Weights of a small transformer language model: rotary positions.
Each number is 128 + 32 x the weight over its row's rms, rounded and kept within 0 to 255. Layers, rows and columns count from 0. Numbers have three digits each. The size before them is the row's rms in percent of the matrix's.

# q: layer 6 attention query, 96x96, rms 0.0946, rows 37-64, columns 48-95
# k: layer 6 attention key, 96x96, rms 0.117, rows 37-64, columns 48-95
# v: layer 6 attention value, 96x96, rms 0.182, rows 32-63, columns 48-95
# o: layer 6 attention output (transposed), 96x96, rms 0.172, rows 32-63, columns 48-95
q37 136:183100146157125190155150139099151107130128137171133189114064167204133169136076160110139120122180155088146138140115204152144076145110081112096147
k37 070:121139141109092122113088108066160134136119159130095122075160131175123090122114150197111096129140146123123146131155170074148129075131121120153141
q38 103:089150110168161165214126109147142132147179088164111172146165157118079128190215094088145152123111151144118164114122090134123129112135158082146122
k38 096:146119084118134140146146126093116171100179133155173183199137126130093151108143121111156147161167120144192141106088125158138070149115098097088156
q39 096:159115155087125103188123159161133115127175106130184189144100083125093158083146108151069129132203101082088146114088098099130057144153126135108049
k39 080:124142128093090130105140064135066159088049115103136114085145110136125142113156118114112129105188043139127115123122110138143184122162167128118115
q40 121:142182185102146126166107121081175120122110065152164171136110176150095178171110132113200079139115063127141155071101164147102128162159145155155111
k40 061:118123176132108145086188155142054096125145150128117131062096136118136149076124177131170217125110128144170144181155138123134106126116117057010159
q41 098:187161145101142104125113106046173140129167089171092142129113175145134197154146150133210115202120063144124120082110140130079124146161105075132137
k41 073:155134130151208142161154148137096121098122117094129149129071162169170163097103142125146192139147157139159150162116177172167134110132142124083124
q42 095:206169160125126150116140135123152113150142129156121176165104128119168153118083159107174165123089099125108125092070190175111143153146147109112140
k42 082:122131144176050109090124171141047104156158099147167173134083132134097084112142172096103169092159171102115146122195173165126109111173133087084121
q43 080:181124157087079184153071093095168138121162107126101125143102124224135133233150169158145110157110135095110130127138130117115087118146098146158132
k43 088:151164145100168109193141154116147094094149135114141118120113057140144106126129128142136124107109106160076121161110074119119214160149117194175101
q44 098:203141100129180096166133049101165154080152143157086152161085139134177102221200138137161164156137125099140161099097127104144117150119115135130086
k44 094:113116067144150145175163139170122187171152105139104104120121085095135108088154066106195134140073095129099139153118093123149169136145177168085107
q45 066:096107115180168142157135135156116089135078124097183062103164095103097124102087114055143087068137106170076143156107111111080122120124168151154157
k45 170:117176109118158111191129139135152144158158120120107068144172098089127090118151036141099086130105095151092121187103068068173178135145165203126057
q46 106:118129149221172152116105121077112121111051105098125176122116132150086095142156155114144121126147115102115093075100145123144120104176133102145111
k46 078:104191141088175107155120130127132124119076143103152119157168132146167108168092138077091052175146113138150129111101128106146087145119118179078129
q47 099:118119104073092170132121105056144156169128111103163143111123089139130179080092113158149129180185141143132149113190147158095128107119149141129146
k47 085:168150126106191144117130073095160122104076110102110094103047139090182169101131152176139136139089165183115179138156156191121099081107146194158194
q48 104:134084190162161086118088144161122140168126119112110086177139111102138091128089120128137092184131165143165078161140115123153068111119172163165112
k48 090:146102093163157155098130151132084082145061127068142127131148169138067072151072209141195132123129156143118096061133132122148095080122076153142081
q49 108:092112106175110138059156128152115145122119126148147140171186084095153125169167154173073068185114192162167113132088069151125137156154176092162122
k49 097:093096155090083121096131145084159126139116116096172156121115131106138074139152183121148098152094104117138152177093129096140157102114170171229150
q50 091:150171121121195113093107139170139130088161121146145145116164102134089137155136215196178141140117107139140081150224125192094098099129165113129092
k50 081:131155133164166178149116148169152129115164120159176142164174185120110112066182121107079107170083108162081126129091157135125114140101103101169082
q51 106:161121118111106036094163125156157103090105059160140168153177111090088137129181117107126114128115169130127103116134074089120127172124098165108091
k51 087:122116159138093131137097177135064075072139134172157177091138139058182116128137164156137199160118115127147136051155098176076137150143133095116156
q52 105:087139103130165152070093083143085125117049132124130101124118122113162137072139123082137106129145063118147150106150123067122178178139105159124102
k52 097:095111194128113169107153113122084167125144137169138177135105146157099153121064190158134075139139157164159148089169153136146120062097129065114148
q53 105:151148083106106149066104121116095098114144068123146155171085141091147182090158132099172130132118106059110131161114155108111102112192108142118078
k53 092:142141131049135159145126093153152154135155131152117100133117099135105113150092069152153106085116112133108133162146048115098155110117169149147127
q54 089:114144076088137144111127135108071128168143123093104116139143189152073090112208140105126162113114129141184143100129120169116126133099128177128093
k54 085:094145125131105146123107138087169157107090170117139091113159168077095113004098086127086105117121111163139097084117114120185202125134173164114154
q55 103:150167158145089202166138201111138153091139105155100168104155112137151130105105118079081126057175149109171090139161158155100117119164141087082076
k55 113:112174120124156106165078139172144144205126152071170070145188113085093104103148063143120085092123100109092100123147076122101132145106125174184096
q56 102:037090083139124105153095161134135136103115154075163157188132099054095131150154154092158127121075177173190117113101125117164168160108124158113118
k56 082:092165122087112072155051086172091134102138152173131142178063155130131105188149127116153080119129158121152143097068108110124111149168133128191091
q57 102:161126118127103095176105132177113115181153168134080125157086094107134065122115140141119075108202106100128187146179122168117095083112152175120151
k57 082:106162027158082141131112116169172139154111132166143095156105127135087113133101120082116153132137170107188160130125128103123177100156115157144125
q58 102:116163132115127106099071154151153199137142132130109118106106178142112157165090105163132122095181147117119110119088135118138149120086186180161114
k58 090:098171119163172110174172104116103175168064128115136124123096134136146080125128133187110112072114129077144156129096154118113180162098169147125123
q59 106:105179157112099092146119166164077117116184164179098096138126145096170147130136143101148128125105162130103183181113125118139132034094124209137112
k59 091:159131085153142086155126152114138183191102125152120143168165096102131155061128126113112109086108075109072080146143114154107150159113139119121142
q60 097:167157119165136091152139149174124100098166131122185166097129147085165117174151146145129164117112132085139127112132198163137128141154099080100109
k60 080:167141114111156103135121078121124145159140064149167111122136157134116098156140136100085175098103060127141117132094078158189150149163065103085129
q61 110:131098119146139107134098148127151148137137167130116113133083075147144115182106174161163132135141098137130108065097128130130138105105098068131101
k61 078:137138113182153062107084113159149129040162125110116087130131140124123149129128144136132109128110099159188105124115153092131174175136111104145150
q62 119:128113170099072103048108132132155183093068164107078099112100097141144086088103157149126101132113148102115147096167118113135144107117179168168154
k62 104:121112214092150102109122121067115153113098127084134170114093100158093135065088153154077087134058135049150131117146137102096167161107121167139114
q63 096:121110138119075106128147132133107160206145154110095150181082149127136192085125159134138151099108167109156106150160108108131117068150135147124132
k63 080:096127152161113111136169143129066119121154148110101166114142105135130121096126099129115097164131088097115073114117142139160116119170132122183164
v32 092:149116095140103096134088138106124107125135068118145122081139110122099143113112115064081141137145114070102197159086154137112134089096113156126111
o32 108:141153126086083089147156166081108171145211131113135126155129115131056180092164095098046132074102109145125154098159063160132188106170060143137136
v33 098:122065119144148206113094145155083112118088121062106130131113138103158123155109166156115123190188078111150131104171127150099083146161096173205138
o33 104:140133156144154197089109108088132162100110069115103144089085137133087123179094100135128077094111176116027134062181144111108158094087124162148142
v34 090:074103083114150092122136122099137136109145129089060105097124123128113125063106086121108120143103145061179170188132110159073087158154068129149109
o34 096:180105092127125123107132147087120094144115119149127137165147134112113151095126087118069112126152174087123201109128121114099087166071160108153086
v35 090:089073113121077098146123135075137123138098103121133069201149137108084087190126126124107079183175113084127119102201124124113080141222107169160109
o35 104:096102153087089054174099132093137119085051091093107167104130154128167115124126097115114109116110104129089169120106080145115139125179159153132179
v36 089:176132115096088133112147142160125189146124124177173173149130129161150120166158159091083123110106085108145096148140107133112075169159148099081082
o36 095:150170114086112127136126087136157086090125061163199210098144152110129108112107133113118136070168113110133168174112131149142171143121185086157146
v37 085:150103129131177111110104139147146164109129175175102143156077162102168129151125140112162114201081115092161083110171085056073116109120101120095135
o37 093:124175151176195141123111122093134164117080079166119085098150093187123146082090107103168168102158134075175115147121091073141130152080170166132178
v38 073:117126191151152126125146123079108147185084152193164148111139109154171121166072107126116073105142095127166095128129159144073127101135131120183091
o38 083:187092128106122131175149155080157111138120100132122130065209086145092183183081099104137131123090146189131041112163145142088119162145094111069158
v39 085:105108154131131169053140095160117097113104107147073094076134103139190093181161127135140140113169126120178069112181106093110113095114194119170087
o39 098:121124119125088195116126105138083122147061128089086118098189131102107118130102130098146110175111120052099058079165072042099126189163096086073065
v40 083:141121114128191131140164061157108185158129135143059056158107127157147158116138106111092123086123163107089115146108176145138078142126123059133141
o40 091:129176124110095188142126120155124077149139154176086148203105177132119147158108131090141128106107113085151096131141127244191088100106105145127173
v41 078:096131163094140181085114093115128135144138144097168126169121177109128099080135092091086192135178144101158068123108143108120067108116141143068108
o41 089:173169119092133099191058135152134082163080140115107150136121186162154114083173131133107142108117135153106076097120135105104118145097136141087078
v42 090:112154114133066113096173108120077058085107089100161134139144147121142138066117124146097087170091089072151120120143088152163146136127128112072163
o42 101:092153174139184103095123092105134075135139121106178127132113135127135199100137151144150148131083102169151164046120151114138149129170098103153144
v43 090:181122128163063132103133133094135136076165139125099134096130080152157134116087093143115166126181114104115139105131138097140148155169180103090142
o43 095:130108079119126090109161144168160074152144082092087114120117084150130117101120175167093111125148116134163153098098125083136087149155134185111118
v44 088:102156180144181118129124148151162132125147089098108155156170106139110045164092108098148096147154056169144159081118118141076127108073118052144122
o44 096:209142104107153137179108129125150164125174121121107177104106142142060129123139134173173122182046108072152133121098089146097130099069095117121154
v45 096:069192124140151114075150123117166129088098098131161130128147096143054122165117150121145071119151055138186184089049145132081139160138163147157067
o45 102:139122071107094110120181133177158169069141099116157124078156090108131174159111110135146142119092138169045182133146119063140172143102099072122113
v46 086:083114100083116138057120156160097101109157153120115077087126143165100140175104133160137142192102071115156196185152126115117161071155126043150097
o46 100:136112117111167076088131143146063114096172107143174119102139207087109117113184113087121099118083153101181098166166098058140121128110104123134189
v47 079:136100135110074156142123149105127141163128159116151099167143120106147176104095138126144154085129155136139153123105140111110076128170152130184122
o47 086:170118157131105150152111121119114125165152122176137123091102159169079113103136094105160168040158159100096138128076126131140118130152114175092126
v48 094:122143099110136162111110167118162090117118132080103122129156151086166143161127147128203133180075214095137108147130146121204091079162111134131111
o48 101:092149138086132132150081087090092157230138102061145131127103213138159108158154129087175115173086198125167156079141157077135129138188139114119179
v49 095:088145141193126171172177178202140117113128161153117127146123109146143179078125121127130158098119112191123143168132165086149076146126152174113163
o49 104:124048046172121145135139160149101122125157100224126101154127173075140141108105170142126106082126165134139162183136113119121149083129166139153149
v50 094:120160177102135109104100096190159133144121133076132108108104186190147106120059117110153145146096131140113099089123106177114115072141064214112076
o50 099:186095180157159127182069084172190175140101121095082116109162124089142118145119086080130130099119136117190103097132181085126084067148152100146169
v51 087:115153129095167134122122134151108102075108163099131110186118084142086133109156095066121087204162127154104171165100109114108108123138131155122170
o51 102:129103172166097164144142122114159154101111205103124108190106148128120135048100155130123135123082104108130137203106122123117166087122124136169134
v52 088:083135124124098176122168122126136142129153128121141153156171148161121173125153126100157113133115090084081123162133117080189091132119124125129109
o52 099:147164186142125117162142155093112097137187071157139223107159186084102141116121165087123113118150124097144172121087118117115153177158166101175105
v53 093:144168117187168157184076189156153137153098160125161125096165099087139187094118169132169117115137170158131127078157166188127145133124089128073103
o53 106:134144125138122127149138139150119162146149196144104145097090077146183196194113148119164097099085156122121155168136180139140095150135124117108135
v54 081:127150122101179163086070178133128151158084104144147121158140121171135164127147136167159074174155192125138135137110143142161148159070132123090066
o54 096:140140119099118170086085141141097147100127061150098164137113125097164145114116073135113183139138103159151093158106125092092187117158081059119121
v55 085:115133083154154134159106130147113104167137094086082108129225107120119085091140101119123189160153107129191066185098122067148139112089154088140081
o55 102:093123145157182158152129099054149151184161080131153146165116164149097097116133099140104094124177091106172105177115196121139130130163111036150104
v56 095:168112120163125207150121082157146133186113131111146120205124190178061148192113096158173184121082110104127101101081165091164107152096111094126123
o56 099:144151103133172141179125098125134163081181107102176098116132158143167105171098116104172153140089176115107122140101127112155094096134126143167119
v57 089:110109166121195126128103074153090096104136146155172182134114088177118192130145096219103168130179138154087087142202167123112132104102154132111073
o57 093:183124113112180180126134129110107182081059144165134117106111125069166125114105128189130147157165131133099110140117157178085124120188051152171161
v58 085:128100149132158148137102114080155113103165087101071036203081161090143141124158155168059141136160075146144097115134098169138158126151135127120136
o58 094:126133129134159149117167128125137079122170161085152086088180174146118164102125102139179127171123125122131116152115095127140164100131174128123117
v59 090:134166142103116127172136121161124130130107145160091109153117180074162164093140098104093067204195111136146155140101063142108110100156142189185117
o59 105:141116121153101132100122142124142167078098179164154096177084132071099170123129077153181135145167157080121087131169104106163105139147195139105090
v60 083:118100103127082120112123096064115161081119094111088135112108086216157112092080134085152114127099151105063126101146139163159135100165107160150136
o60 099:162151162160126087091076164120161154148112119132087165132093156138111146081071191054110154168176123108119168106171138109144132082143116146116167
v61 082:140162100111176113145118148140142168164061138115146189136098062166171183128164112097119143110070140077183123121114120102147142139131161092118163
o61 089:140163115130128149186159145107157079138115099158170166152148109109081182061120184097127135110087138127173154121122122150094164124130121197111116
v62 085:223094115084088158136137096130133137169152134134087145143115091113157061089090144089138100098120154159151132141144182160092210112214149158125133
o62 095:076156104126084131119144152153149115125130072143077144155189168128119133110151126146104145109104116170126104163131179153055111117148207123104116
v63 095:073078117136097117107184108089162153174125151143111112136121118148125134080119057109158132121126136094094054160193142104166143102155182122102152
o63 104:134107111132145050149139098116096119136092144130164158130078106135151123095063110170086180158142166052104092085129123148115079113176155175143091
q64 137:107156135104127137171073171113136131134164063104131133097188069166134110133126117143118083103102103151135113135168114126171211117151184214115125
k64 111:144193138089154139161078115122166138156126079098083071103175103112094116099129072130125089124103065180056099144129100052156131120161132166125084